Part of a small language model's weights: rotary positions, a variant of Adam for these matrices.
Each number is 500 + 40 x the weight over its row's rms, rounded and kept within 0 to 999. Layers, rows and columns count from 0. Numbers have three digits each. The size before them is the row's rms in percent of the matrix's.

# layer 4 MLP up, 1024x256, rms 0.103, rows 541-566, columns 128-255
098:572484488513501536400531534492518568468474534556482540494599491568584491448480446475479451560484552484514480496511511488594473498544513544484488494520549436395506465520513456514478489440548564543506503497474403507451506523496423548490596525507564436500578508464520521606498456493477501531560416527494543519562491514474496505526468472613504519480574444525555503473484539554404414470471
102:465417425559522555491522506534503499543512477451463469518442481511537488518486545524505491512478535519540518518505508520548543448552490539445528486470420492476555529503545515472578500447510395452552483542576489448511509467540491491519585493512460456512538486525514523553454493471477507482541429489511514416527491556466493422450536490500558508540577470525488523519647487539521452450508
105:517527566566467566482511507533488462478481438569573490482573504481507493515551487461435494461431473504539464494538549471479497482490460500596526598441532534471437577519531517415491487501458547551522507535462451522528503434475494444502496519553473446432537422556496461542503444528522497494497508557533484466505486502484467497454530498537445466501536467526539508460515583475553551478477
094:537520507504514494519498478531438476536431555527426447504507505597494504441544570520495458479505494475526490563519485479497500436536463462559468575511492497480510476532582447498438470563510497568522484459466560543573501433525501475482491546495507467438448486474495480524477435460533463514554532525592429495513538430568524506484445516502476465508506467537504487477470533516518528493506
104:388478560492471505559487505503447559504466429514519491507469423504477515450540437547561526478563484486514527474509543544506511455498563522539498538443579500517560500551571529489546599455480426479515523446484492482492511452559456468504517487521527437470529513528507561562488443516538485501483497536479416475516509516452531509512538496567512517524526419593471536458540547505477483486443
086:470551559529441530556551406530483510556536564579469430529528469533523494495547466526433481453448473527479490435463583492545442577455448531478472513497438538451509484509551519415482548451484522535537565524506486451476489425592476451501490493533505440475515494507472514530456475483523514511479519481592497442504480516472502469467492483514470480529451451513560608434494516463565458512472
104:545512491502534504489487515519497477514491515513545429433474503562549452406416518462483438492543472476523502497484595554539511490451494618492472461526384496478584491532565509443532518513477488537526557504457462494503452439481485516529459602541479488493529470468518424523458501452517520577486433543565511485542551569456459465481498512556486619483511479630552514478481490529484501443515
108:552445549561560466467478456531427491499424493465504428439504421464508551482544488453530436469531476495458524501495428493465482572437530544488458497506464474588477564541544531512545489454438550587449579497454545522509485527459489509496530536463558555462521528511609543483470505446515518517502491518474525448477481497437479475494486464528429525576499531484409575519522529499524539478532
104:501399515529503520496515478501561572559485492483507404486540448579510439464524509510463490472565521494473475526490487569479479544449519555488489501466482459472494488489539506477498515492520487501524539457531500505485567438470484505542497476505572452484564491471436487551458502477523545550542468509520503452513540475512508526496489474528482505582484439512485559411535511579599416479489
098:526469455553483455498568457491515505580521502467487451484502426508502459497448498477443498510448536452491519529506509557548510481540533472463500525430444556556571437496518527517488460474442500436500542515482527397542569548514432554494485479530493436483438511509524447512504460560477422550467477564566480444479499489513566445470470473537511572514539516478468565439536503587555541463471
093:543431495488538531486591495507494415512518465577539481441476442531596472502462446480500424490441516505519526507510481508499522404495402539466522508530482514513544478474518475521462537476430498514469564472445479543530556521567459510527510502521554480459480511591482504491472480521459444485506482530611514469494503523470450552497467494575508543498539421527538503465479513462497444508518
108:509440447505508557473515531524437547539468499508521453530498474509514506464463498554561444533547465562467519525587503496542439441518402494513550459455510532533441510509574445547524504464457503536495508509465475468536497503552503496499524525521573527473566541438544488554490489562554526501516461543551500479523452552486571453478488522524516539501530478426484485509496496452584441435579
090:511520522506484503423473578508436497435479434547500519511518469561570510473495478455386484418513531457453503487524539569488480488498475460536480482475498529590469459549534492505534462404532528489497520535511558466495505507483446544534475516495476514474483507524503442521497481564441489571486412551529532500563507579480510493508515538540548468533511535564443486544468533470466499505511
101:471490489484473422516519525503481530556514535452522455543557425557474546474502540534426373435455510488456532495546499584509544521426438544481500509488425442557434482561543492480487553433447486500575525429518518506545494491469478511532527566517488420517481452488517499512422462496527516515512518535522521477517468515377493493492521531546439535587490488507434484475488523545539473393476
104:570474493602466480476546523487457474555480479447466506476503394489571456433454440494452533419569499520479475480495501519552524467523450527503488485528425520567512497547498524571604491483481478487535468510471561444570518456483469456471548511444535490489557444530553509475462464511489493575513487511516432502530475479536513478456481512546485496518474480592549525472483529475513526465491
110:509488449521461569399463473580504556549538494533481534562500481494518465435480467448433457470490617480515529520440436488538466483474457567499534520489471457502510536475489509469522561553420530492512483494498547498537477435503492542533469519486537512475462446437476501525462419495486485452522500516478499440524529518497532429476473512531534551503453416537541511519482540507462546530481
091:505519480496510519561489477516439412501502439511579424511485520490578495511470523557530488494456442541482456489574563470518458492521455460456484422439529518524472490536486428525552508462487520604463524531550503520572509475506485511535474509512497486474549513482537507559538523545443498475549445611612518473495473538518475444540518431559485469462502494458490491516501527484557485495547
100:502524450481481561477427533525406495545500504510534569483533497437519497486487557501463412492475529473512612537480547503501449555539495496469539529522457488499492521477501536433523538521495492574531557552500452467492544540561471551491537599562548482481461500452424506506509474536466513510494413550546476491506510534513493488467503542526465562570475475475519483570509532497549509480501
106:498471602462492505532494483491455460524476473473518486504498462454556491496483538518483472540511493461498497501520560522442477529508478537461619582495463550586501532523476511523522476495469505493537494589570534493568479447498462432468509554529555507483486489494522461580495517528553499525489524490530483450548503524425502513448504481562529453468519442455487462418525511504532576513525
103:553514502530437470428503529538465562480505520518487489448470455543568493527549534498485538565487551498524510500477468580475501565547390561534471469431505535516460471505549443509517493473501491552448484485528446439472509480512416532435580512539477488497531500441468592547516444496468494546492496497498475519511486541419532467503407532500497584504484498508522556444475527529499496471506
092:506518552513480559503568521547431488601414475551495456514490495521531446509451450543499493505518474594543569441583534593483523562522439547465531465500482558452487511558485467619550542471514492526460539489512497523486489458518494501499573546483522523431565550520468540516517455530503541535573470551497471492535427477435489495441458476566493531564499533574489506489454529489527502459549
102:450478532482504478524482508604511544510484549485508475574474450516471491489472545487453470512418557492495462473516445541484460559473467476463512431480457536524475474565550460492490488428534466517514526508516482503520471411446526561482482607556511449451471408424435476469451460537503529481470458558501526473516517537486449501489413550507486476549553486469526566484507600442495501481500
111:552484530462439498494528498564454492470437451487493491451496449439525582494482472540424455516497523485467530487493465486523484504492456475463457539456502510491452519502617416584457482435514482532490569442561584481562526428449474438411493477543536477483489448470480570551545440560543459535526505545479530426553447508453412483501473468490514496489434551464516469454528538497585525459527
099:487476456508450523475516519542444506540445520498453506441541458559516459448564464517441476456554506410484519499495507525476517520556521522471456512504484478563445456550588481505532479464494548471511533507489597489493501526491448529517461459514491428480503498412397496531513460554531544455476502528507595466489495538461527524517499495523420553469560490509463518519499549502470482434529
102:467504543461494474444546497501513527516516501448431512469449464486475481450532538504482477475454482537533563590495533491572455554527443522471491483505495471439515502492586476456457492493454550457491540524577463530486487448532483445460520588500484504467533428524491508459497490440523472522517462518577517464567505577431454417427523494527410506554461542453469560482523501489583509442477
104:459467483500493491445556488494484567456474506504540453551467466495494447524536532598519538458488507526465550502503502579497505525414446462538485562466535476470487497533526499506445471429540544418513528434467523446453531452516475538447525506474446445514508535494452543483459481529530543476519522486498530532577464528504530393412514513507472517544479473491496510449541499493509522431485
# layer 4 MLP down (transposed), 1024x256, rms 0.0919, rows 541-565, columns 128-255
102:482491487545507564486444472471507504525451544521543513516571534445450496432508485486475460457510521550475497595402473503540550578508551537487520485509415545526488430446501445521562511600544502422518514476555504559571498511423461477483498480527495539583471523485498474550539482481539451494515578434457425495491441482502518502535455483449579496506480544539527483493555436587505529508556
104:541498460425532507494467520461503470506513532503475447508550457521531517548490451507463466467512515543479500507543427555508538449435493417521380481472421435524585456405492495478546442474517514527523503511467537467505440524473475460554485515479448487519430438488585533474514517470507504489491538504488434528501465544499455546478513444519507531524502453491475510523506460465501507516519
103:451521504494474449473476536524561507550500475476465525490491409502526478531491513485490506485561570459562524432508541492467542449453448512433452432554529449477452493359491457514461540560590516494465528465465480528497505492439531500514496474479490471489480519560477548544492538520404527520433495538453506570500447480503531528472500483510495475414501542569569500558539520455494469514475
097:510542483467441560474512426490526508495488457494599524440502480518480569558522498548488445446517563517526501491487501533473477500434539482486542487527527545512481540463423519553483504524508529462428509483522468466483508578481537488430514510525537503454463468518532497476484556496502504542529474546483512452459510504498523428464509503476472595498464525574422461548478442549438467498526
103:526521515427506485529584564480479509541460553504463469468520502470523481374501452477564504544545492501483471438504462431498483510576504514454466511476527500436454536475487537503581526480457442482538478455474516438442500510482529537517516519531532479466478522517572476527551468462484522534466515478393571508467462500435540532488499541550484570530521484439505500446471570454548472541527
092:482514555453442483481539563556438476467463459462474420552440518515538557576492483484465493531477521507533557467493520467551514473518562500537510503491498532620526434508513449438430451482570544547483498500462493534494539513541612545504456452507488490460515495525502464478450525477469447489534456549460561500472421518523539547536503502485471481490563580460428515538492497505505437495459
104:441451438560477530482535534545509481495484504498495497445447527495537437499511530490513539532528555523499602468457435459474493484538561491534507498466544493475476427487433566474460449506485448447465467491527510471510508523537526457423482447518456548485507497548542547482521562528464425550481463499523431517454527480468571547527491515515518493513442473515444491507491464491478527560516
109:521515584552533458496497517507463547549579480474492495458436470445536539561541491550470516510497508498472468525504492508511482469574470456496452476488570427443557413518479555592536466426470551491499478490581503466501452477504533496447526481479497490516507494505457499478554530513567392548521530555535509495557485566434552518472555484525484485494495554534481509431475435458486519498504
105:578500609476501522454536487532429438526429456507526481472486463506480503530490478494478443492506480467510475458443474500493446494510477469485410469532482519421606405450482569540486499440467588506483547484473463460461525575455579484456469560476429522451512508451498511497542469503505466515505580421524524578510506555456499538476426445608481529510545455532520437501484570439472479457452
101:517537493508475521520471429481476489459550520455499472480498516560463515532477411514467452489574431497520558592499494521498479493484432492501509500517585501533493558514551518545552525495553454605504484463504472497532429525540491504503446490536482483502441502530531534543511489492491485446505501481425456513495492539459471482593455456410519541509503567439546549462519476547528465477458
090:460509477490483446526500551557461429506438527461491525504450524420525536557480477536382499456439489474520464514489485500452398550465520530470549504555542486494505533485528527552546526490527496525484437524551512512515502523499488488548538444498486474528492417513479455486503468470626485481486522489451478492576463487526537497495494507464588519549431500436516502494518504473496541530505
108:428504502476495576525539509477467480499550531561505484411571553489418470452435528454512482504565504503452467512526482436528480484430531588503535450457569373460560492462459423559514531558545553470513571528550525534474544491506539436487533546489504507494579468525484528512487452468504512496545546519464518512431488487504494507484529427479537526486454559482560472547496514525549529486498
091:517535570444434475482518393506528495488516501467505518504535550483453528540454534479405483512500506507492473506506462499472484511474510481532491450516557447519524526477480501598541547537528453552507500436499437466435514553514537486519438477492480509479547448483488447515525552520505509505526456507480514465543499492490509458486473524466532461419480497542521480520498477534556468504458
096:521479512493540536433517507453502512513505524491558450478544557471483416543538489541482473480474485528481515465512510554415562497497507460529463471422525487474539586495503514462425531457504423480477479421497529478443478548530510548444501510516517503472463559510512484535514467491557489444568525558437472547509557516552487525478459494569471574459484507455519582491531614452520473423461
103:535495516553480500441530465435513529502515499495454551485482514484516419422444541506538462526474514505538504427464512463538512534553486441512488502496458514455537497506452468510497488431538550445498513619530526551466494508589484503509485516449495534455520498556531591475455481528428547554441552493514485483494530512579544527607544504480473426524496447521546541425477456508537526582523
112:546473452494433570528464448508504496496511526505469446453556492529461586509549496512458419567520544512489478543504545493447495496544495503583537485521581498465513440463622489515458503478426492447498522446457495534525533527529463488517479485463565549417472559518477533464486537496546512440533521510499509469401470523532485436505521565502448523466412452504509444501492525469398559467417
094:483537476535447518506542463471512520522528489516494494505530515482501449459524533522548529544518418469481449455471412467592535488476518441523553411608459454544487521493443533582554518470516524493544529456528533484505548476493546421487428484536521445529510443520452474550459488539494491439511516491519435547494572563472503460479517501541514486572506553489538608466456528477485458483522
102:451516501544507465485514492412449443556467450561459514502449456494551507534523520526495485477518529458518539537474453432489559446482495503548555507451606512474503463516500535538513450455476546467509498414496528463533567496479490564497590471514461504527441477521554511474513455543544482599462525411513518514523555511539559458499545525419557463536448483505480484481524485515511529474560
106:535503484467449516512408560463492549443528532475509511490463510486482519443527509515516391538537516555427545586481559430478544541481494526440553486506514454516545452546399429431495570464523462416492478469482503464450438549498465479563524570546576525470474544528513491602484424505542482495519508443488552509424485464514483494502465480506566571513501518491527507512488509549520553577578
100:444472478505482533423428511452596485501492472504467548512545481539501510492474542474547478563512497553515476491480550537446488523568535562477475436467495500457529457504539472552477554495521541485466472420448475420461479439522486508506511558476446452526475555445521525530444470522462405539515476534439479507490457478509461486538528496556499531540552433452553558558610495486487468532533
087:481491434505580421473481453459580490448555564516520486561530511502496510496501544497555518491529491476469487500431460452507437509462515535534516511551458461510475567480432517459514479514514532406523461483523487490508553491460465439498501507521455504547516500447565470468464500509451476463511472505481500517486605513566500526474548550613473487491500515416492619499505461497523523534496
101:377448460495538495543515444560478461464486474562500524508471497479503506468514491500522504531467467501439575502467475504466562517541521491481472448552506468509547480483512566527522419610498432583515470610516460520545523542461528507526427445505478535511426459518496460480443552552519529519503521493426460505523452537495500519468506547450495457430530457484545612495486513580517537487505
111:551485563484527540497533507488516472457473480477501486480499601486536493487464428585432440436482448465460531489492543503491468517472501511543469485519507532485486476543496453536528454493548417550571525530544483471477559518465515512474459498466587466535475534508512490546508555463539485517478518467473457455501473434501512490454528516512567483414482502483548480481497501576570493541448
100:548480501433453546499596464544475556470533490543534511544559470558503467513505468472527533478510487504522483546526495489528539476462541532605513506420550494515547481566519571530531505525478513559535520465494502473565477461472537482563458527556533468482538481535544527470498533507505466423581584424417577486477418543520449534519531480575498524464497521502525499529480494478491471493473
104:540504499582537471473494503432532515492567493555523555558473512512493492447475460474465537484543418518495531562455505476511493450486472468426449440531504460394418488518477503533494603516458608407521498496466508465443495481527530453503491541498461515551540537496486545470499460469494543486439502550523527470504483520508501486466500512556459466500446491485451548505472490571447486492471